python train.py --num_attention_heads=5 --num_key_value_heads=1 --head_dim=32 --hidden_act="swiglu" --positions="rope" --init="normal" --init_std_o=0.0 --beta1=0.95 --beta2=0.99 --weight_decay=0.053 --lr_head=0.00714 --warmup_steps=200 --decay_fraction=1.0 --doc_mask=true
Each number is 128 + 32 x the weight over the matrix's rms, rounded and kept within 0 to 255. Layers, rows and columns count from 0.

# layer 5 MLP down (transposed), 512x160, rms 0.133, rows 145-158, columns 80-159
[[200 145 143 138  83  88 125 114 111 100 123 136 115 168 131 102  82 122 109 115  92 201  82 159 134 136 175 133  81 163  91 184  81 131 144 177  99 103  93 133 125 151 122 139 159 124 140 125 103 105 181 126 216  65  90 103 122 114 139 114 103 182 116 187  96 238 115 117 158 157 150 126  77 121 174 171 108  41 145 105]
 [159 173 134 135 125 145 171  93 178 153 113 126  95 154 118 115 134 126 142 147  55 119 161 161  87 114  93 117 145 132  99 129 151 156 139 189  94 124  72 158  94 111  82  58 104 137  97 151 103 106 146 112 147 167 117 102 109 172 118 149 131  90 174 144 171 152 109 137 124  86 197 117 133 115 175 116 140 176 169  80]
 [185  89  78 148 133 129 135 135  87 153 138 133  63 146 127 160 157 216 131 120  96  45 118 111 123 108 160  85 134 163 107 102 147 116 147 140 112 107 144 170 116 141 104 169  96 122 128 121 161 162 141 100 172 118  76 178 112 169 109  96 113 164 100 129  90 184 101  83 157 160  81 125  70 183 179 101  98  65  84 165]
 [102 123 148 121 128 133 127 166 138 114  84 147 102 175 113 180 132  96  57  82 128 138 160 138 137 163 125 107 123 184 116 164 135  82 164 181 143 157 134 151 117 104  92 105  17 113 110 120 140 200 137 117 174 112 100 120 133 126 152 133 111 161 129 183 108 117 112 138 117 130  76  97 131 102 111 152 164 134 102  94]
 [132 121  78 104 118 194 147 197  96 133 105 117 147 176  91 137 128 153 147 147 146 166 177 119 124 117 101 110 120 150 160 152 154 151 109 181 133 141  99 134 138 108 227 126 139 170  90 116 138 135 130  87  89 136  66 152 110 145  98 110 127 149 135 162 152 115 171  94  93 135 159 135 161 105  77 159 164 103 133 185]
 [138 130 162 116 158 103 103 165 129 118 101 137  89 124 162  63  81 127  94 163 115  91  72 127 101 117 155 168  98 110 164 147  88 185 185 146  89 136 127  92 157 178 149  91 120 101 153 113 166 113  90 183 172 117 127 140 109 149 106 129 125 106  96  92 159 124 159 150 105 186 165 127 138  54 121 175 133 106 136 157]
 [145 132  84 145 194  91 122 166 116 115 126 108 143 167 155 136 168  88 130 137 154 108 139 136 127 140 116 127 128  84 135 109 129 161 117 126 144 148 136 168 162 102 183 120 131 114  79 115 128  94 112  77 186  90  82 109 168 127 186 104 164 159 153 113 145  61 148  99 101 135 135 159 135 106 150 101 125 168  91 155]
 [140 119 120 163 130  67 159 176 154  97 143  50  96 129 159 110 174 118  80 136 136 103 143  98 122 148  65  76 155  92  94 125  86 150  84 131 130 117 113  56  92 163 161 104 184  74 214  96 122 174 117 125 234 158 118 133 140 124 157 120  79  79 150 121  99 137 125 144 108 144 150 215 136  93 120 134  97  72 206 148]
 [167 135 154 131 164 155 138 133 167 157 100 120 110 132 197 160 154  98 227 173 107 158  89 121  87 126 140 129 160 174 145 159 115 103 132 210 166 176 148 114  69  53 172 152 121 131 118 113 141  68 130  88 195 181 102  81 118 106 159 140 144 146 140 123  97 172 134 130 151 148 105 180 139 136 122 140  99  94 180 105]
 [ 96 158 148 127 136 166 208 127 136  40 126 148 149 142 197 129 144 102 110 107 113  99  92 137 156  83 159 160 125 133 117 163 182  97  93 105 151  70  97 126  97 145 127 165 102  71 125 182 129 103 128 175  92 148 176 167  61 143 104  78  82 120 110 139 119 118 217 162 160  96 151 144  90 146 150 142 151 131  76  78]
 [154  70 123 185 102  84 192 157  48  78  75 131 126 144 110 105 123 107 135  80 132 135 136 134 106 186 113 103 179  55 147 110 103 106 117 145  96 202 105 149 168 108 107 103  93 130  97 124 142  76 149 120 139 130 150 164 175  83 140 147 136 158 104 137 133 101  77 104  98  91 159 124 112  36  79 141 145 116 104 178]
 [141  98 153 174 189 172 122 184 160  64 177 127 136 143 135 116  94 116 176  66 153 145  95 127 145 116 127 146 114 138 165 169 125 126 107 133 185  94 112 136 102 113  91 129 161 111  80 104  95  86  73 140 141 244 147 108 130 173  83 181 147 122 145 156 109 147 168 106  75 185 114 151 147 168 137 143 121  97  91 107]
 [123 238 134 103  99 129 115 141  75 134 133 128 127 143 180 133 118 104 150 125 147 144 103  89 202 121 123 159 107 137 186 156 108 148 124 135 142  81 134 180 126 152  88 142  97 158 111 110 161 170 107 120 118  66 153 137 152 103 127 138 142 129 100 169 123 120  93 171 115 122 128 162 170 142 156 191 119 155 119  91]
 [151  77 127 179 141 163 149 104 170  84  57 108 133  98 164  89 106 185 108 103 167  47 130 143 130  97 133 140  49 149  82 130 127 176  97 166 124 127 154 128 161  69 124 127 117  95 109 179 157 109  93  91 145 107 163 120 176 145 150 121 101 102 129 141  95 136 111  78 120 144 121 155 146 143 151 114 135 139  98 130]]
# layer 5 MLP gate, 512x160, rms 0.152, rows 146-158, columns 80-159
[[158 136  72 160 142  93 109 147 108 115 138 158 147 167 125 120 123 101 116 157 105 122 125 133 111 142 137 129 175 100 148 172 128 137 165 138 140 167 183 131 143  79 125 120  91 171 177 117 121 155 128 143 102 148 113 140 150 118 128 107  96 144 112 154 131 104 181 164 179 153 177 179 126  86 119 151 131 110 123 155]
 [100 153 149 140 136 156 146 160 129 127 107 125  99 158 117 166 145  81 147 161 142  43  79 114 132 112 144 164 149 177 103 153 157 118 171 184 121 157 148 157 134 130  76  87  92  63 139 134  67  92 137 108 151 164  88 134 125 146 188 103 127 146 117 117 145 165 171 116 128 125 122 156 155 135 143 160 157 102 113 131]
 [146 113 124 146 152 109 149  90 129 120 100 131 142 134 121 120  96 145 135 154 111  78 171 182 147 171  94 151 123 148 134 108  90  50 193 182 166  82 122  88 138  77 141 145  76 128 121 141 142 180 159 100 159 147 121 164  91 137 138  84  92 125 116 138  33 170 135 193 136 119  87 157 117 124 127 113 169 133 172 145]
 [ 82 120 120  80 121 141 169  86 150 168 149 165 107 150 220 138 113 155 150 141 140 153 113 164 139 114 116 154 143 113 163 162 130 166 145 183 112 121 143 127 133 152 200 104  79  94 117 150 102  92 123 128 138 111  98 132 109 139  75  66 127  91 192 131  21 132 109 156  99 134 127 168 172 124 128 176 150 130 145 104]
 [138 140 166  83 161 116 118 200 150 107 116  75 153  90 138 129 111 158  95 143 140 163 158 128  66 142 139 176 174  61 150  82 106 176 165  81 115 112 159 105 169 145 139  93 108  83 173 157  95 108 112 154 141 131 182 130 135 135 117 158  83 128 110 139 160 119 117 102  97 130 111 164  98 113 147 132 140 102  85 106]
 [ 82 108 173 151  85 150 107 198 148 181  99 111 117  81 148 140 105 154 112 101 146 127 165 120 146 128 150 125 205 128  53 132 115 110 166 193 128 163  87 185 144 141 162  81  89 124 141  94 129 158 204 140 144 162 169  96 105 105 109 152 115 122 100  99 113 117 139 139 148 147  94 172  73 168 130 183  72 164 140  81]
 [ 96  99 132 110 140  72 175 143 154 120  66 123 142  48 131 110  65 147 114 128 164 148 143 112 104 174 176 175  86 154 143 111 162 174 134 103  88 198 193 121 125 115 149 185 117 129 140 155 133 148 150 169  57  86  71 128 107 125 144 153 199 139  93 132  94 162 185 147 110  78 119 124 146 164 147 171 120 136 104 111]
 [161  87 150 144 151 138  74 121 123 154 126 113 116  73 130 124  63 116 138 106  63  63 182 154 137 170  91  41  97 131 139 108 187 167 155 142 141  88  99 127 142 157 116 134  96 139 147  94  86 170  99 178 119  99 161  86 193 155  62 102 150  78  85 139 136  75 129 144 115 141 152 133  86 167 172  68 156 164  73 135]
 [126 128  99 103 144  82 139 185 143 156 111  91 131  97 133 136 186 168 134 144 173 146 150 129 110 159  69 133 139 143 185 135  94 202  84 152 176  98 169 117 121 108 164  59 136 121 137 112 184 115 116  91 159 144 132 138  69 117 148  92 109  73 127 157 162 145 111 129  97 121 143 102  96 161  99  97 178 171  84 153]
 [133 139 120 155 124 171 157 173 154 181 164 115 164 140  92 159  69  99  82 136 176  56 175 128 179 133 163 151 148 116 194 201 182 140 139 154 102 158  89 136 151 129 105 137 153 145 113 130 180 130 115  97 112  66  79 177 149 126 166 134 121  96 130  62  79 130  91 104  66 191 166 162 114 157 101  63 143 181 157 145]
 [ 64  94 113 137 131 129 170 158 124 126 153  87  98  94 133  75  49 136 164 112 141  79 151 134 162  71 132  76 167 147 176 157 123  92 121 166 148 146 116 131  96 101 148 125 126 142 153 127 110 146 167 124 142  81 118 117 161 157 117 168 146 129 150 179 131  59 104  77 146  87  80 122 138 114 128 109 121 148 132 108]
 [154  97 104 120 101  53 161 102 150 124 126 114 147 101  97 149 151 130 120 106 160 133 115 151 138 189 119 179 126 121 120 123 147 150 108  92 142 120 135  69 124 110  88 125  66 140 117  93 138 127 118 128 124  82 163 137  70 150 141 104 193 157 107 127 141 136 128  99 124 123 129 176 158  90 138 164 107 158 144 149]
 [ 81 190 116  66 101 132 129 116 100 141 146 123 103 163 135 102 107 135 126 131  93 194 162 189 132 164 110 138 133 153 156 116 123 125 123 142 135 160 104 106 183 109 160 112 134 131 165 141 127 188 142 132 184  94 132  82  68 105 145 138 147 103 115 133 100 142 131  64 145 103 150 158 128 138 111  96 187 154 120 115]]
# layer 5 MLP up, 512x160, rms 0.147, rows 146-158, columns 80-159
[[118 116 115 127 160  96 123 144 110 123 102 113 127 106 124  82 160 112 170 104 153 153 142 137 118  69 185 162  79 143 138 113 146 111 118 143  69 118 134 143 146 144 151  91 124 123 138 153 127  89 149 166 149 137 118 139 127 135  94 128 106 111 126 124 199 187 159  84 176 116  99 103 128 122 131 137 133 155 109 131]
 [108 129 115 182 106  62 136  82 173  55  73 117 142 124 149  98  87 161 115 183 165 147 100  99 215 180 146  84 133 118 156 143  95 124 120 117 102 105 101 111  89  96 139  66 160 143 171 170 104  45 121 106 147  82 109 158 115 110  80 160 127 103 135  85 124 132 107 155  92 158  92 114 170 116 115 119 167 145 121 144]
 [131  98 137 141 106 143 122 114 130 129 125 129  62  99 124 155 130 130 134 125 145  53 117 207 124 156  99 101 117 125 118 105 104 105 127 153  95 115 167 135 106 141  94  95 128 111  73 159 148 155 151 159 168 132 142 112 106 170 160  91 125 132 114 165 107 139 103  94 102  53 120 145 134  91 131  99  73 117 124  48]
 [ 89 112 158 136  96 109 157  90 130 140 200 179 134 176 150 128 117 119 157 135 135 139 110  95 121 133 115 140  99 153 162 138  85 158 112 174  89 193 109 117 163  89 186 101  88 145 131 129 100 167 155 149 125 173 110 138 134 142 159 107 112  94 136 131 120 140 102 128 111  83 161 172 105  82  43 140 181 102 108  78]
 [155 126 164 140 173 160 102  92 176 120 103  78 132 130 101 122 114  99 112 156 166  73 188 152 138 121 115 218 142 114 129 145  82 116 121  95 139 110 113 161 112 127  77 139 149  88  83 183 111 136 165 133 150 152 122 126 112  89  73 120  80 135  90 139  89  84 118 170 136 163 135 185  91 136 104 136 208 151  82 123]
 [108 104 127  93 145 137 169 148 175 145 137 150 131 123 184  76  74 122 133  94 132 178 168 186 165 123 101  95 111 141 137 151 143  69  97 106 120 114 102 167 184  92  99 104  83 115 139 133 121  95 169 147 111 157 130 104 151 180 148 141  85 151 151 127 122 115 102 164 135  81 127 176 130  62 140  71 107 161  85 105]
 [180 128  83 140 137 132 109 140 122 136  92 136  61 169 118 136 103  80  66 157 146 116  59 142 122 116 125 113 133  76 118 111 136 128 150 152 152  72 105 121 144  57 168 115 121 142 132  97  99 168  37  79 149 163  76 135  82 146 132  81 147  96 132 167 117 161  99  87  81 128 187 163 125 105 101 129 149 183 140 144]
 [ 77 165 163 131 137 168  87 130 155 178 119  78  99 139  80  93  80 119 140 180  83 112 132 191 142 145  65 166 137 144 105 109 168  54 150 154 120 160 154 145 144 148 110 147  93 131 108  92  76 119 165 135 165 163  76 127 130 135 147 127 131  83 120 135 170 118 140 123 118 136 145 132 115 144 137 139 125  87  83 119]
 [123 183 137 156 167 108 119  71 166  77 149 119 181  73 186 108 163 165  74 159  92  91 128 109 106 127  52 166 160 170 153 127 131  91 116  75  82  85 110 125 104 110 149  90 105 106 150  90 127 102 107 124 157 207 127 164 130 130 138 131 100 153 140 113 125  35 150  98 147  66 122 106  95  90 141 124 100 158 100 159]
 [145 127 154 134  59 114  95 138 101 105 133  99  92 144 176 121 112 173 141 134 132 116 107 151 150 173 155  85 132 187 105 144 115 102 176 150 201 165 136  74  95 110 114  62 120 146 153  75  69 176 143 156 157 116 150 108 111 131 104 164  95  96 152 188 122 167 122 177  73  78 146 100 112 155 128 142 154  50  99 102]
 [122 186 153 135 112 146 151  83 151 116 195 108 118 117 179 115 152 167 160  81 172  95 106 103  89 132 129 107 138 113 108 131 142 119 154 124 115 137 140 109 150 101 149 111 127  79  89 115  62 105 164 122 142 122 131 189 126 120 123 155 104 137 130  95 135 103 166 136  51 116 159  84 146 130 122 192 122  85 117 127]
 [107 132 130 128 172 128 135 134 122 121 154 133 149  87 111 146 165 139 157 150 180 110 143  94 154 139  72 218 136 166  78 175 134 163 146 120 169 121 165  90 152 141  97 114  97 131  88 132 180 141 122 129 119 149 144 143  70 151 131  78 114 170 116 135 141  75 162 101 148  92 141 144  96  97 152 202 105 102 168 137]
 [215 149 189 135 170 130 181 163 133  92 113 142 137 116  91 140 108 120  84 141 184  96 129  53  82 123  80 143 124 127 108 121 187 165 138 161  82 127 102 162 175 119 116 136 171 116  92 111 136 144 145 118 111 125  76  90 138 196  67 120 145  85  74  90 120 136 149  83 148 101 121 116 159 105 125 116 139 135 115  94]]